Part of a small language model's weights: 6348 steps.
Each number is 50 + 12 x the weight over its row's rms, rounded and kept within 0 to 99. Layers, rows and columns count from 0. The size before them is the row's rms in percent of the matrix's.

# layer 5 MLP up, 384x96, rms 0.154, rows 347-383, columns 0-95
110:41 75 42 56 70 62 51 47 65 43 51 51 35 48 73 66 44 62 74 54 55 57 76 43 60 37 44 53 24 41 47 49 38 47 65 47 42 51 40 38 37 59 37 37 50 64 51 61 10 41 67 48 61 50 55 50 46 39 56 47 54 39 55 41 54 59 35 49 65 49 52 36 62 68 45 63 72 44 68 52 32 63 37 44 39 55 48 43 47 30 40 52 26 59 58 55
095:30 40 60 33 61 79 50 32 48 38 42 68 41 53 32 64 52 51 51 56 54 66 68 57 39 67 41 51 47 54 31 44 53 40 71 63 72 46 54 60 42 62 50 56 58 64 40 49 33 63 33 29 77 56 49 70 64 44 39 35 64 49 58 42 43 41 46 51 49 34 44 44 51 62 35 32 63 62 58 67 75 50 56 44 37 34 56 60 43 54 34 51 56 42 37 41
103:55 57 54 60 58 58 37 69 49 65 37 38 60 33 61 34 22 49 49 44 51 56 62 44 61 45 51 60 47 48 35 25 48 72 50 49 27 65 72 37 60 45 48 45 61 59 55 56 53 49 66 40 56 39 65 54 61 48 52 52 24 49 63 68 57 52 41 54 49 67 43 47 58 52 60 68 57 42 58 54 27 39 30 77 62 22 42 37 47 61 35 31 51 47 48 65
119:43 55 50 63 50 56 46 48 55 50 48 35 20 42 46 66 68 69 52 33 45 71 67 57 33 56 60 47 49 55 46 58 39 46 52 50 38 71 54 37 36 45 56 29 49 46 40 15 45 39 42 47 38 57 51 77 32 62 48 38 67 68 49 35 65 52 48 44 56 34 56 34 34 54 41 52 46 63 60 31 63 79 46 55 39 52 49 67 36 54 55 61 60 60 66 51
124:44 58 54 63 43 41 50 51 60 36 54 57 36 38 61 43 38 67 58 36 45 59 72 44 42 55 59 58 39 55 51 48 55 57 41 62 56 85 50 48 61 47 49 48 68 36 57 49 62 57 55 54 50 14 40 53 43 45 19 54 45 36 63 43 57 50 31 70 74 46 42 30 53 65 58 60 61 73 48 52 66 72 69 44 30 41 54 46 35 45 50 54 52 41 49 71
113:51 56 47 67 53 30 38 43 29 34 28 51 62 46 16 60 49 58 43 48 46 51 53 57 49 49 42 43 50 57 55 35 26 59 29 70 73 58 66 67 50 62 64 34 46 55 61 26 49 60 55 42 58 40 60 49 56 56 54 49 65 55 44 29 54 48 44 52 53 61 67 53 29 65 56 26 66 38 51 67 40 42 45 47 64 56 19 41 49 47 42 36 59 65 44 56
109:45 59 53 66 69 45 43 64 45 30 30 62 64 48 28 44 47 49 43 46 47 54 44 36 40 40 44 52 58 41 49 54 59 57 42 59 37 60 76 64 51 51 57 56 45 47 59 38 38 49 50 34 57 28 56 38 70 42 16 37 29 68 46 40 64 62 41 54 48 43 62 59 61 39 49 30 61 34 45 50 54 74 50 44 57 51 65 41 31 42 42 42 47 84 64 61
084:29 73 65 50 77 50 43 45 57 55 41 48 42 44 30 72 39 49 52 33 55 65 46 40 49 21 51 65 40 47 59 44 60 66 49 56 62 75 50 61 42 53 45 34 46 44 52 32 35 67 36 53 61 41 59 41 48 60 35 39 55 70 46 52 58 71 44 53 63 30 32 42 34 60 45 38 77 42 50 68 50 66 42 55 41 39 52 43 57 57 33 49 32 46 46 60
096:60 66 56 55 60 57 41 51 63 40 34 40 41 44 48 39 39 54 54 56 49 74 47 47 54 63 52 56 60 54 47 46 51 58 64 45 67 57 48 30 35 51 50 69 55 61 76 55 43 59 37 41 48 50 64 50 77 18 46 29 52 55 59 45 44 52 46 53 67 48 28 71 68 44 50 25 51 44 44 43 34 57 44 49 53 51 52 41 55 47 31 76 13 71 55 48
124:57 75 63 62 50 51 54 57 53 39 59 62 42 33 62 37 55 50 51 64 48 50 67 50 49 53 52 47 25 45 50 42 58 56 51 70 68 70 39 56 51 43 74 32 64 39 39 35 47 40 43 53 66 52 50 42 34 65 09 51 53 57 37 19 46 62 33 49 77 29 58 50 57 53 54 41 66 32 54 55 47 54 30 59 54 33 47 34 54 50 52 45 40 47 55 48
093:29 46 41 40 65 70 40 52 43 45 56 47 34 40 71 44 33 38 77 52 51 44 64 63 59 37 46 23 48 61 60 40 33 57 63 62 40 75 63 49 72 31 44 38 47 38 36 50 29 52 38 54 57 41 67 77 62 51 41 30 45 56 63 38 34 43 39 53 58 54 37 55 64 59 62 46 48 50 54 61 52 73 56 57 57 66 53 42 47 33 34 48 41 52 48 46
111:51 62 71 53 71 57 50 36 59 47 53 65 36 40 64 55 57 55 29 21 35 54 55 35 53 34 32 53 36 46 57 52 36 49 44 64 30 65 36 60 51 41 58 47 37 47 51 50 62 62 63 54 56 50 49 53 55 40 53 32 58 46 60 62 58 38 45 53 64 48 50 44 36 38 40 34 73 66 36 45 25 64 55 54 16 71 48 42 42 46 57 53 32 65 74 43
120:35 50 55 65 62 45 36 43 43 10 33 40 60 25 54 38 45 63 67 50 66 54 56 55 40 57 64 40 52 56 74 57 21 50 22 51 64 67 66 42 55 52 62 33 61 38 45 41 57 50 60 54 57 48 65 60 43 47 39 47 45 49 42 58 60 44 43 44 48 42 29 29 44 49 55 32 49 45 40 50 51 41 50 81 49 37 33 47 44 65 37 52 51 43 68 57
097:60 45 54 50 64 50 34 50 46 23 56 65 41 34 67 60 46 52 61 52 46 60 57 35 31 39 55 53 54 51 60 54 56 52 43 64 34 55 52 42 50 81 67 38 68 29 45 32 29 43 22 41 50 54 47 60 54 53 51 26 66 73 53 53 63 34 40 32 40 68 40 51 46 42 33 53 47 61 44 59 64 64 52 65 60 43 66 52 28 61 54 42 38 70 57 52
091:53 72 40 53 46 40 50 66 60 48 40 55 34 33 60 58 44 50 61 30 46 58 45 63 42 14 50 52 62 50 52 50 63 58 35 47 30 51 50 82 41 51 58 59 64 20 84 44 26 66 52 55 47 31 56 63 44 57 55 47 51 46 47 42 51 80 42 50 54 55 40 51 59 65 61 51 58 44 51 63 44 42 37 65 71 51 39 50 38 38 54 43 42 61 41 55
118:50 66 62 64 44 42 42 29 56 33 18 51 58 33 53 58 48 68 54 48 66 47 59 57 42 45 53 36 56 44 79 46 41 57 29 51 59 43 91 56 59 29 39 50 49 54 50 43 38 54 45 47 62 34 54 43 67 23 46 47 62 40 47 54 50 38 42 58 41 63 31 49 52 51 55 56 64 31 45 67 32 42 42 62 59 34 42 39 50 67 43 54 58 45 67 59
072:56 56 69 50 43 65 34 46 46 49 46 55 41 19 47 61 28 44 69 33 67 48 49 52 31 34 35 41 48 17 52 30 59 64 45 60 64 62 74 43 50 61 55 55 55 53 46 36 49 54 74 64 56 51 55 35 55 30 39 50 56 48 48 64 67 53 29 51 47 39 45 52 44 50 42 68 55 40 60 38 31 56 53 43 34 58 53 43 22 45 29 43 40 50 39 60
112:30 59 36 62 38 58 54 38 67 59 56 73 53 60 48 54 53 57 63 52 55 38 56 50 42 50 58 55 36 52 32 32 40 63 51 68 55 55 59 59 37 83 56 60 49 65 51 32 23 37 77 47 52 27 60 55 41 50 42 52 63 46 62 45 53 75 33 51 63 44 41 43 38 41 44 52 62 40 49 20 50 53 58 59 25 61 62 57 56 45 53 53 42 70 58 38
126:35 71 55 52 89 69 37 53 61 49 57 63 57 43 59 53 43 47 70 37 60 68 63 47 61 60 61 33 50 30 66 46 37 62 39 64 35 49 56 42 50 39 41 49 56 48 46 56 38 60 54 57 52 38 53 48 48 34 45 32 41 57 38 54 37 75 37 60 66 64 18 56 48 30 60 56 62 57 56 61 36 40 25 49 61 44 48 47 40 38 42 52 37 40 54 68
100:39 50 55 59 42 75 38 42 74 68 59 31 57 56 60 42 53 56 63 39 46 54 56 55 36 51 57 54 55 53 40 49 49 52 70 59 54 70 67 50 27 62 56 64 62 55 52 49 15 63 40 28 48 54 56 61 72 31 32 45 31 61 56 26 62 60 53 32 35 42 57 36 49 48 53 37 63 34 63 50 59 57 26 40 59 56 34 53 40 45 53 62 37 42 51 54
109:28 60 49 69 47 47 34 36 68 54 58 29 63 40 54 60 43 63 44 53 47 48 50 35 39 62 64 72 43 63 55 61 28 66 53 57 45 63 47 45 53 50 69 46 45 48 49 40 39 52 56 60 57 46 65 79 26 19 44 54 60 60 38 45 56 59 41 41 52 41 36 33 63 37 42 30 55 47 46 56 37 53 47 76 58 31 52 55 52 52 27 58 37 27 62 55
107:34 48 56 41 32 50 37 64 52 57 24 44 67 49 38 39 56 68 39 60 39 46 41 43 39 49 54 67 65 47 74 45 53 46 43 40 48 52 65 39 33 72 62 46 49 49 38 51 28 60 57 33 49 51 55 42 74 24 39 57 84 49 61 58 57 36 40 37 52 42 66 64 45 48 41 39 67 42 42 56 41 62 58 71 37 63 57 52 47 51 32 66 35 39 45 59
102:34 63 57 50 59 46 33 62 50 47 30 64 56 40 35 59 36 80 36 54 53 43 50 47 53 60 31 56 50 37 85 63 44 52 36 54 38 65 65 73 36 53 60 25 35 46 39 56 38 52 72 67 44 47 25 44 46 66 46 51 65 65 37 42 64 47 45 54 51 48 50 51 38 49 42 36 59 33 39 45 47 51 61 59 36 60 58 62 50 45 60 44 62 61 76 42
106:47 88 63 46 54 32 49 44 61 38 25 53 44 49 44 55 49 56 36 46 44 45 53 60 42 48 64 57 45 52 55 37 64 57 57 64 54 52 71 52 34 42 39 46 48 48 68 35 25 54 67 62 56 35 62 19 43 40 36 56 56 48 32 43 62 50 40 58 61 25 57 58 72 56 49 52 53 34 61 63 22 61 44 52 28 39 59 54 55 47 49 25 42 49 54 57
099:38 73 63 75 60 70 40 55 72 52 36 71 40 35 37 57 58 65 69 44 41 55 59 39 45 36 45 58 26 24 62 43 32 69 69 65 58 53 46 51 51 65 51 20 50 51 59 48 39 51 58 33 66 34 51 51 53 42 26 46 57 58 55 43 57 54 33 42 50 41 43 47 37 46 39 45 69 60 62 36 51 63 55 57 53 55 63 46 40 56 38 53 36 62 52 51
074:33 70 58 43 50 53 37 41 55 40 55 64 34 38 30 48 48 70 62 39 53 70 47 49 38 40 46 48 53 32 41 53 47 54 56 56 55 54 65 75 44 40 61 54 56 63 45 45 41 45 23 61 70 33 68 55 39 45 51 51 54 64 55 41 45 60 24 60 79 64 42 41 64 45 34 71 67 70 55 51 58 56 60 42 46 42 70 42 40 46 22 46 60 58 32 51
081:55 51 58 59 50 53 56 74 54 66 43 50 31 40 51 59 65 36 70 31 64 44 39 68 42 39 55 45 30 50 68 40 62 48 70 34 48 62 60 64 42 48 50 57 61 76 42 46 30 35 39 70 57 54 35 52 48 45 48 35 48 29 58 29 48 55 39 68 55 35 62 18 45 37 65 69 47 35 62 30 50 70 53 49 50 63 62 53 59 41 52 54 48 56 57 49
101:40 65 41 50 58 45 58 43 58 43 53 49 61 42 46 40 44 37 18 44 53 45 57 35 55 36 38 49 63 42 69 33 54 51 31 53 42 59 45 51 63 54 54 67 67 46 28 41 55 59 52 52 51 26 34 75 43 32 46 29 56 51 59 38 42 60 49 65 47 31 36 72 38 38 56 27 52 61 55 59 53 65 34 80 62 70 65 49 36 37 49 52 39 57 45 64
090:32 68 60 78 69 64 26 55 47 36 29 52 44 25 41 46 44 61 42 57 54 59 44 31 45 42 66 64 42 51 59 42 46 75 46 60 47 68 68 49 37 44 47 39 66 34 30 46 45 51 64 54 59 32 41 45 37 52 43 43 26 56 58 45 63 71 34 61 54 38 45 59 56 48 48 47 52 64 63 43 60 49 51 70 44 46 57 55 50 48 42 60 73 45 74 60
076:62 72 66 48 54 60 41 34 41 33 66 53 52 18 48 54 40 46 58 34 70 49 70 48 37 54 62 41 64 39 51 35 50 61 48 54 55 52 50 45 53 46 59 63 61 49 61 31 53 57 57 54 61 51 62 59 58 23 52 35 56 63 56 58 63 57 28 41 67 47 43 37 61 53 37 64 69 62 61 41 30 59 58 52 54 74 39 48 12 51 29 48 43 53 54 52
103:54 60 53 58 49 62 47 45 68 48 53 82 36 41 53 28 46 59 45 54 48 46 50 35 34 56 54 57 63 43 41 38 62 53 36 64 75 63 44 57 68 48 43 47 51 48 38 48 54 33 46 48 64 40 76 41 64 31 55 48 53 52 40 32 69 58 55 32 52 45 32 34 61 37 35 50 47 55 63 62 38 51 37 49 18 58 60 41 50 26 45 46 26 35 69 67
078:43 53 46 44 56 71 43 53 59 32 65 49 52 45 46 43 31 55 43 44 54 58 66 42 40 39 47 55 46 29 58 50 54 66 36 46 55 57 65 56 61 47 59 75 48 45 64 52 48 57 41 29 70 39 65 49 38 42 29 38 47 57 67 52 67 52 30 49 70 37 38 46 44 52 51 65 51 63 66 29 45 53 43 63 33 62 48 31 16 29 31 48 48 71 56 68
084:35 56 50 65 33 54 38 40 48 45 55 62 49 62 63 42 56 68 55 60 45 49 52 38 47 64 37 30 59 45 52 38 52 73 31 50 18 48 40 49 60 44 70 65 42 57 47 50 43 40 25 60 65 40 63 49 47 64 47 54 59 55 74 59 45 62 35 47 64 69 57 32 29 61 69 49 49 38 37 67 30 46 66 79 46 44 61 29 56 55 47 39 55 46 51 59
107:45 58 45 53 48 67 57 62 38 49 59 70 34 53 59 58 34 63 32 33 42 40 65 58 53 56 48 43 44 58 45 53 36 62 25 55 40 77 50 58 54 53 59 33 54 64 23 32 30 45 51 58 35 65 38 39 62 35 40 52 56 53 49 31 54 75 40 48 61 36 38 45 43 37 81 52 66 42 35 58 47 51 45 55 39 56 31 50 48 31 49 70 41 50 48 70
068:45 45 45 56 64 70 12 64 46 48 58 44 47 41 39 58 61 48 49 29 56 58 41 61 49 52 66 63 56 34 60 29 66 48 51 62 51 62 61 45 48 24 62 25 64 44 54 50 45 61 43 50 68 33 58 54 50 62 58 47 64 68 48 34 58 55 26 61 63 45 35 56 52 40 27 50 67 72 48 53 67 60 47 56 32 54 62 37 58 64 28 43 60 45 47 46
118:50 61 45 60 25 45 54 53 51 46 36 27 53 54 59 40 54 54 57 62 40 67 65 49 40 61 33 44 62 53 46 44 64 54 56 62 60 41 61 66 37 46 73 76 69 41 51 39 25 58 49 38 72 36 46 46 47 60 38 37 48 55 50 39 46 57 47 36 65 36 30 35 42 51 51 48 53 34 48 25 40 68 14 64 43 48 56 62 37 60 53 41 47 57 29 55
090:27 46 70 65 41 62 48 30 61 50 49 31 67 52 35 59 45 58 60 57 70 47 57 50 54 67 35 45 42 55 64 41 26 42 68 66 45 42 45 52 15 42 72 53 65 44 38 50 47 40 33 28 62 62 41 46 48 39 54 33 61 42 68 37 37 48 54 48 50 59 49 34 54 32 51 53 60 46 46 78 44 50 29 62 33 44 52 49 47 43 41 52 50 60 31 51
# layer 5 MLP down (transposed), 384x96, rms 0.11, rows 347-382, columns 0-95
085:51 54 39 42 66 77 43 51 61 59 32 73 63 45 45 55 30 61 43 44 44 52 34 28 67 53 72 46 58 26 40 55 42 41 51 54 55 85 41 44 42 36 50 47 32 50 42 71 40 39 45 58 59 50 40 66 60 46 55 53 43 39 42 38 35 56 57 64 47 76 29 35 54 37 35 52 55 56 57 43 45 60 49 38 48 53 52 52 70 66 65 61 38 35 69 49
102:52 37 69 58 43 42 60 61 67 44 51 56 50 46 53 57 50 46 44 47 55 43 55 43 38 65 63 32 23 26 55 48 46 61 44 60 38 46 52 57 43 67 50 46 56 40 57 55 57 39 80 53 42 55 55 41 19 71 61 51 56 32 48 38 52 55 63 28 28 52 72 47 44 33 56 53 50 53 72 43 41 46 42 30 50 65 47 48 37 41 66 35 60 81 75 53
080:56 55 57 30 35 44 48 59 40 47 53 42 69 56 26 46 57 67 52 49 76 39 69 76 65 75 34 58 53 62 29 33 55 63 57 63 61 42 45 41 58 65 50 51 61 45 54 31 69 60 46 39 55 59 39 42 55 37 50 40 56 41 53 47 31 50 37 53 77 55 48 60 40 40 39 36 46 44 34 34 65 60 54 61 42 52 39 57 41 59 54 61 52 49 22 27
117:57 39 43 40 58 67 50 73 62 37 51 45 58 52 66 28 36 40 55 52 64 33 48 44 54 41 56 49 69 55 51 60 52 63 50 41 62 48 64 41 53 25 60 62 63 38 63 71 30 37 47 65 70 46 47 48 58 34 47 35 46 41 42 57 29 62 53 42 38 28 36 40 42 52 55 68 78 37 52 51 27 67 57 48 61 31 62 50 62 64 65 56 33 37 47 56
138:61 53 56 50 60 40 45 48 56 20 68 57 58 37 57 60 61 51 47 58 44 39 59 42 41 40 82 66 34 48 57 61 78 57 43 40 64 44 47 27 33 59 52 40 43 53 63 58 47 48 62 33 37 49 44 28 52 73 37 47 49 44 38 58 64 61 42 59 67 37 49 48 63 64 51 34 24 66 45 65 53 69 60 51 45 55 55 37 38 31 52 29 53 35 52 57
104:37 51 58 37 62 48 50 48 46 62 44 70 81 30 28 54 43 71 29 32 47 40 58 46 60 60 55 53 39 60 39 41 32 33 48 66 62 42 80 49 37 49 48 39 48 72 45 57 52 44 61 37 54 65 59 45 52 62 44 47 42 52 59 38 50 38 56 51 31 48 43 45 42 22 50 40 63 42 51 51 70 34 47 41 64 58 42 48 65 65 72 64 33 60 55 66
123:47 41 68 46 59 44 27 54 53 54 26 60 70 38 40 55 55 54 39 34 61 46 90 50 57 55 33 63 56 53 56 54 37 49 37 50 54 68 42 55 53 48 79 45 42 42 66 41 72 63 46 58 15 49 69 42 66 57 47 40 54 48 56 66 49 59 49 52 41 44 34 54 29 61 31 64 44 72 48 31 51 41 50 53 54 31 48 52 54 38 42 59 43 41 46 47
093:22 57 50 61 79 66 23 55 59 61 49 51 38 27 37 65 46 58 45 28 70 62 67 59 28 42 50 62 51 46 51 47 46 46 54 61 55 62 59 60 54 47 68 48 76 58 41 49 41 42 48 40 62 43 40 46 56 34 42 42 44 55 58 29 57 51 30 51 61 50 51 40 50 52 51 63 74 58 67 32 62 67 38 48 41 46 63 40 53 53 17 45 51 47 52 54
081:60 44 48 70 47 42 66 86 52 52 51 42 48 48 43 40 56 52 32 58 44 53 44 34 69 64 62 35 51 37 49 49 56 41 63 38 54 50 53 27 28 43 75 65 40 37 64 70 60 48 28 54 46 57 53 40 39 46 55 38 58 25 54 61 39 79 44 41 64 65 56 66 49 64 42 42 49 42 52 58 54 47 46 33 52 47 45 48 65 41 30 32 40 69 56 34
122:48 34 18 49 54 61 53 37 44 52 39 50 53 67 34 56 39 47 64 34 47 59 51 61 45 39 52 80 31 44 54 52 60 50 50 38 43 52 56 45 68 55 56 64 72 44 66 62 29 64 47 37 46 53 66 48 44 62 54 41 40 34 57 55 43 58 49 49 36 34 51 27 52 51 40 68 60 42 75 62 17 54 39 41 48 70 50 51 58 33 66 56 44 52 71 67
084:53 36 50 72 48 47 51 53 38 47 69 61 56 49 51 65 63 52 43 60 59 29 50 54 65 56 41 61 44 63 62 28 55 27 58 66 53 46 60 49 60 35 50 37 29 47 49 67 47 36 55 67 47 66 42 57 52 68 49 57 42 50 27 48 18 46 39 26 60 51 33 69 43 51 30 55 43 47 67 57 65 54 46 33 43 24 39 38 70 46 56 51 56 66 54 34
102:54 50 60 52 42 65 56 68 43 32 67 47 45 36 65 43 56 57 63 55 32 35 24 44 47 40 65 56 76 50 40 71 44 51 49 56 60 46 49 55 39 54 69 42 52 53 53 54 34 46 26 29 50 69 53 48 46 73 46 68 56 59 40 67 42 48 41 22 68 36 55 73 44 55 50 32 53 29 44 51 35 47 41 51 38 42 62 39 45 70 54 60 57 42 27 59
118:46 67 50 42 62 27 43 40 61 64 50 53 66 46 43 54 54 48 32 47 75 40 74 36 56 41 31 42 58 28 65 50 49 59 29 55 58 56 55 73 63 20 36 43 53 36 37 42 75 54 54 62 58 32 38 43 67 46 57 46 52 58 51 57 52 46 47 48 49 49 25 57 46 44 43 55 42 64 85 33 37 46 40 54 58 62 60 66 56 35 49 60 50 42 49 45
087:33 41 40 42 53 49 25 68 39 55 63 72 33 39 46 62 32 63 52 22 65 68 45 54 48 67 37 44 38 46 61 65 55 29 38 43 51 66 44 55 62 50 52 50 51 40 50 53 37 47 59 48 43 48 42 54 59 40 61 40 52 66 53 66 43 56 56 28 66 60 45 66 49 50 30 53 54 59 61 54 69 52 44 31 73 42 40 59 43 81 21 56 55 63 46 58
082:45 65 52 34 47 74 36 49 49 64 68 33 49 57 46 51 56 38 36 54 49 27 21 44 69 69 55 41 32 56 71 54 24 35 55 57 56 38 42 50 57 38 45 46 39 68 19 63 58 51 56 40 44 75 49 55 39 61 51 44 56 41 38 54 61 32 70 48 51 53 31 61 60 28 66 48 55 62 67 54 38 62 62 49 39 54 61 54 56 57 37 53 40 40 57 45
108:45 41 51 49 67 60 50 55 67 51 55 46 41 39 74 56 63 53 45 39 39 66 44 53 49 25 19 55 64 46 73 38 54 65 39 72 49 49 85 41 41 52 50 55 48 47 58 52 64 61 33 44 57 38 27 59 64 35 64 48 41 49 47 39 35 51 61 66 34 70 35 45 31 41 46 60 51 50 45 43 45 39 41 46 70 49 35 45 42 63 48 55 78 48 35 46
107:45 63 58 59 58 60 26 55 53 39 49 57 36 24 43 52 35 51 49 29 69 63 38 45 44 36 49 52 54 28 66 41 58 46 54 43 45 55 51 51 56 54 60 52 69 56 54 46 62 39 51 60 62 31 40 55 52 34 43 35 48 58 65 60 75 59 25 45 71 59 46 50 56 47 44 69 61 61 63 39 56 66 48 50 29 61 56 50 49 52 21 41 65 41 15 66
109:53 49 48 49 33 41 44 49 64 46 52 64 38 57 58 28 58 53 73 49 61 27 38 61 39 51 57 41 56 44 36 54 46 64 38 43 68 50 65 53 53 51 53 61 54 52 37 79 26 62 69 42 49 35 46 48 51 23 62 74 43 58 57 58 39 40 54 43 57 42 36 36 52 38 64 36 59 46 61 43 46 54 55 41 35 22 65 51 87 46 55 61 43 63 42 37
129:59 60 61 54 59 56 34 54 44 53 53 60 46 29 54 53 45 57 45 64 55 45 37 55 50 60 59 49 45 35 60 53 80 56 44 52 26 45 65 53 75 49 41 35 35 57 38 56 59 38 53 50 28 82 66 45 46 39 44 48 43 56 30 40 56 70 49 45 42 54 52 66 42 44 22 48 41 52 23 42 66 46 41 72 61 28 71 37 58 65 41 56 55 54 32 50
103:24 58 57 66 60 45 75 61 62 63 30 42 54 49 45 50 47 40 36 44 74 66 59 40 59 57 41 40 30 35 62 46 13 50 48 49 41 60 50 58 30 54 58 45 40 37 53 47 61 61 55 40 46 68 43 56 49 56 50 38 55 57 34 59 35 57 68 41 44 54 48 21 33 35 46 65 52 35 58 58 32 56 68 48 58 42 47 60 67 54 54 60 50 53 78 49
105:37 57 46 60 63 37 41 50 62 53 40 39 75 61 64 37 42 46 57 75 49 60 59 41 63 48 37 53 53 71 62 56 48 52 42 45 42 50 62 47 54 44 61 64 50 46 67 39 59 58 49 32 50 41 20 32 49 31 59 52 57 47 77 51 49 38 68 54 45 35 55 48 46 51 40 28 20 44 57 51 46 53 57 58 54 47 68 72 50 23 29 41 40 49 76 41
087:73 53 38 50 60 38 54 61 61 46 71 80 46 52 28 41 48 69 44 63 35 46 68 47 82 60 42 47 58 57 62 63 58 67 47 31 32 51 59 52 60 50 49 52 65 58 46 45 48 43 43 43 30 49 29 40 47 48 48 49 33 30 65 53 42 48 61 36 46 23 49 55 27 51 45 46 46 63 60 32 58 67 46 57 37 61 52 45 45 52 37 27 31 60 57 48
091:29 55 56 62 45 42 45 55 52 45 70 54 35 44 77 27 53 48 52 71 51 64 49 50 58 63 43 64 49 42 43 43 50 42 42 61 48 43 39 55 50 47 38 62 45 58 56 50 53 37 47 50 53 53 49 59 26 73 81 53 40 63 41 27 41 55 63 29 66 68 57 44 40 51 60 70 61 65 47 58 44 44 37 33 36 65 41 31 29 72 49 40 54 31 31 51
090:45 42 37 34 50 63 44 56 25 42 59 42 64 51 52 61 46 47 60 50 60 71 40 67 57 50 61 53 88 56 64 42 59 48 38 51 48 71 35 60 58 25 44 42 72 61 65 49 51 33 60 41 53 57 31 69 45 60 53 36 50 47 50 58 40 42 56 49 43 35 45 44 37 53 23 32 55 63 26 52 68 45 71 39 47 46 39 52 67 46 60 67 31 51 43 47
119:45 61 48 40 56 44 03 56 55 38 69 53 27 28 52 59 43 45 64 41 76 63 48 48 23 46 55 51 44 41 52 53 69 39 53 55 56 62 47 45 56 47 42 56 63 46 47 47 58 42 52 56 62 49 49 57 45 39 63 52 51 52 52 62 75 39 31 53 65 65 53 47 56 68 43 72 63 57 67 43 44 56 54 47 24 62 53 41 43 57 23 37 48 34 35 50
104:50 71 46 56 52 61 20 51 54 36 56 63 41 28 52 57 30 58 57 21 78 68 55 47 31 43 43 47 59 30 59 45 54 59 54 48 62 59 56 61 59 43 56 48 62 45 54 36 33 51 48 61 64 43 55 65 44 41 60 38 54 47 61 50 70 59 16 47 51 69 47 55 55 40 36 75 69 62 66 42 45 49 42 48 40 63 57 53 50 50 22 39 50 41 47 49
074:54 44 52 44 59 49 19 31 30 33 37 57 67 52 46 69 46 71 19 66 58 45 45 42 55 65 55 58 62 48 23 52 47 71 46 76 67 50 46 55 48 47 66 37 27 43 46 40 44 60 43 34 43 55 53 47 54 45 51 52 48 84 38 67 55 60 63 50 60 54 48 60 35 56 50 28 70 42 58 69 53 60 54 54 52 35 52 56 48 41 53 41 48 54 57 47
081:54 38 64 51 51 73 64 35 63 58 48 46 41 58 50 40 28 55 63 64 46 45 48 61 42 47 42 51 57 24 40 73 56 44 57 39 65 48 65 60 56 48 38 47 22 58 56 55 51 51 49 58 32 39 52 67 56 19 39 28 42 63 43 62 50 53 65 71 39 64 38 47 63 64 50 58 34 47 46 36 72 47 49 47 52 25 58 46 52 44 38 78 62 36 38 50
118:32 53 52 55 71 59 19 73 43 33 36 35 47 25 25 58 42 69 36 41 62 49 33 30 46 59 47 65 51 37 82 52 51 37 48 51 47 50 68 62 50 41 61 27 56 37 55 53 38 43 61 55 58 51 33 47 43 49 59 48 57 61 61 60 54 60 37 43 54 59 58 69 58 44 54 31 50 51 63 61 65 43 62 58 47 45 71 45 50 58 28 49 67 55 52 53
088:36 78 59 56 54 62 24 51 47 38 54 57 30 25 58 60 24 70 36 45 71 51 61 48 44 50 44 44 56 41 53 40 56 59 36 47 63 55 57 54 56 39 60 52 67 52 33 38 55 42 64 59 55 48 64 49 48 29 37 41 59 45 64 51 50 32 32 48 71 54 48 25 52 52 54 48 74 63 61 50 41 52 45 54 31 75 58 55 66 58 29 44 41 47 35 64
091:46 59 53 38 32 39 28 61 41 39 53 54 52 54 49 40 26 61 42 59 55 49 48 56 70 52 31 38 33 39 41 53 56 40 48 43 36 36 44 41 51 54 38 51 49 59 33 70 49 68 54 71 70 66 47 43 29 44 64 43 74 53 44 50 63 36 36 67 57 77 51 43 58 29 47 49 54 58 30 61 56 38 64 57 61 45 61 36 78 45 37 53 76 56 52 54
107:38 62 62 46 52 61 16 49 62 42 40 49 28 44 50 51 39 64 50 41 63 67 62 49 42 41 47 55 39 34 55 37 46 58 49 70 65 69 52 65 54 45 71 50 70 62 40 54 47 51 58 40 49 40 58 61 54 31 36 39 56 56 68 47 68 58 26 49 79 59 45 31 53 54 43 69 76 51 59 35 41 59 48 61 49 57 47 53 42 39 24 43 27 50 53 54
078:45 34 46 42 57 57 37 78 43 45 50 28 75 67 48 54 79 30 62 35 46 57 37 46 43 64 54 40 56 46 35 55 52 44 54 32 63 59 50 47 27 30 64 60 28 36 54 54 62 53 51 52 21 54 34 30 43 55 48 63 56 56 62 55 36 66 59 44 49 63 73 47 44 51 47 32 44 43 44 58 52 75 66 30 40 52 42 55 54 57 60 55 42 55 47 57
088:65 43 44 45 53 34 23 36 71 60 65 48 53 61 46 73 60 43 38 53 23 64 52 68 29 63 42 59 40 40 39 58 32 30 65 49 53 53 50 57 59 52 58 47 39 45 65 56 38 42 59 58 37 66 43 45 34 66 48 32 45 53 56 47 54 59 46 61 55 68 64 68 47 60 30 44 62 63 62 35 56 48 50 48 33 48 47 57 43 51 38 43 73 33 62 19
108:52 59 47 50 72 55 12 71 54 44 57 47 45 19 43 65 49 56 44 36 86 54 42 51 30 44 56 66 42 35 65 51 62 47 49 49 58 48 63 59 62 36 56 36 71 35 56 40 43 43 55 60 56 49 47 44 56 57 52 43 51 53 53 54 63 56 27 44 51 64 51 49 54 45 33 64 67 65 53 61 56 65 40 50 35 51 58 39 42 51 10 49 46 39 47 50
104:65 72 42 50 48 18 47 64 46 61 59 34 62 58 45 34 63 35 55 44 44 53 66 36 63 52 51 35 46 37 38 53 44 61 25 68 52 46 62 52 40 59 36 51 62 30 52 41 47 46 47 50 60 59 38 51 29 71 66 52 43 42 71 52 62 39 57 58 67 58 47 43 48 47 39 35 41 48 62 73 23 56 39 63 26 66 67 62 62 61 59 44 52 54 53 37